Each number is 500 + 25 x the weight over its row's rms, rounded and kept within 0 to 999. Layers, rows and columns count from 0. Numbers have three digits each. The size before them is the row's rms in percent of the matrix's.

# layer 3 attention query, 96x96, rms 0.196, rows 68-95, columns 0-47
096:479492523513469469554531552495543513495496524504495434485496530485493472495474480477503491512490473528490526454474532535526504471473495524513458
082:452516504526496515508509519535476516482504515541475539481515511508488481495508516535477501540508543499491452525508495479515540550510510504503518
104:421512533477466508508504477532493487470521549529528461514476486499534468524527489518489523480534535494505503488516533497511493533474531488494472
074:503514505504533474482497491506468490518461505486504466512536470558514468474481504484511499532512503481530517498509485528516480474488537446521484
086:515456494495509509454543472527454564467514480508498497481464522490504472467458508484532478477498521527485483548484450532485490492535523519510531
093:549506450519510442535477489548468490518522471508500496470508453524536463469507490516527554481526470513517463487460501531494517473504511498449529
087:524495493459550505546467487530492505493489473489511512495489500474541467521508460471502501504473482525478514486550448520503537474456530525511502
100:492474527497434471511517501569456475518532503494505508505542474502502519484514508496502492500521495519536509474532519510523508525458495486492513
103:471513505500485504520520473557515486481506482487515484501493495452550521485531541558489495488492477463529509502531537509465465546470519473473508
103:495487487499453479511429493517508520525544500481493526458485484489527477465527486525462499520477499537505497508507509506469497505482466521496465
090:494513502494471517451515445521476503482532501537455459516515497497514458465475515537505492513472494492482486489533478515454520491505486523505520
091:501472479528463498465481523466525479478525477511494516497492525486474459554496446479552504525509542525499466469496443496510517487504517509545477
101:522451495501502479472472508514474487485525490504523498508484497551475497505510485454509519511492552480466476477486480566561486501487522490521500
115:460533490477500527496520535498531445463511518496562490496454491465483520479487511491488502444523495495489525492511544469518503515488503527484495
094:478475555503508513494487491474542517533502494491479465490462480503536509461481489513483502544464477522532541506497499538471504489490483571458460
087:503513495467460488523499500497545482497513504457497493503495501483528546465502484548462486480466480528512559483502535531496503494508510488494455
091:448555500458498490461484505510485507489506517540492517492491488486497526522548500477483512526544534511520476512488544536543472528511482479544502
090:471486510476527494531493524476526429477513474497526485508486522476505512501472509535481492456503547448495461495545541502507536511488537417513504
079:530503489472495470510477475520500472474509495498545497488518496535528473423496509489559504526506517465515515471534471526515481513494511496512531
080:509482507536485491456460496483506479489508518490475473501482486479498492478491476521517467493487525484524569515482489517513494518492482517499479
099:517525516488471480536507490512496469534501528514479479493553498501478481500510453518549522523479450500485525469510494514498502471489469512457473
092:496516471494521529461555563463483468486492497511531503456478517470497523508502521538476456510512508496516528511526509491519495546531526510471483
091:492528534504456487496526462525470477485493510482511512466464522472495509533498508559495487471500508466548517476528523511468530515520510530479518
089:524543478503477515525514482514513462527502481476488490464478490525509500461486504471529497472489488518520558439484485492494506474517453523483466
096:429500505488500518535490490502504506456489516477575501462496516481501525507476501516499463453492515473492456544508546497534476535508545456497470
099:519521497475481474478497495519505526529506480488466480450505500496526473496489518530512541531485466541529553473512452499454484451496469502480504
101:545491485462483499456502481499503507511473489500527473552477514542501492519509499501548510517481522523444462519475454491471491492534488523529535
101:535516520515483522515508460534492468522445494517500491512532527456493517558497504519527476498512479475523464496502567443474485526510505482468521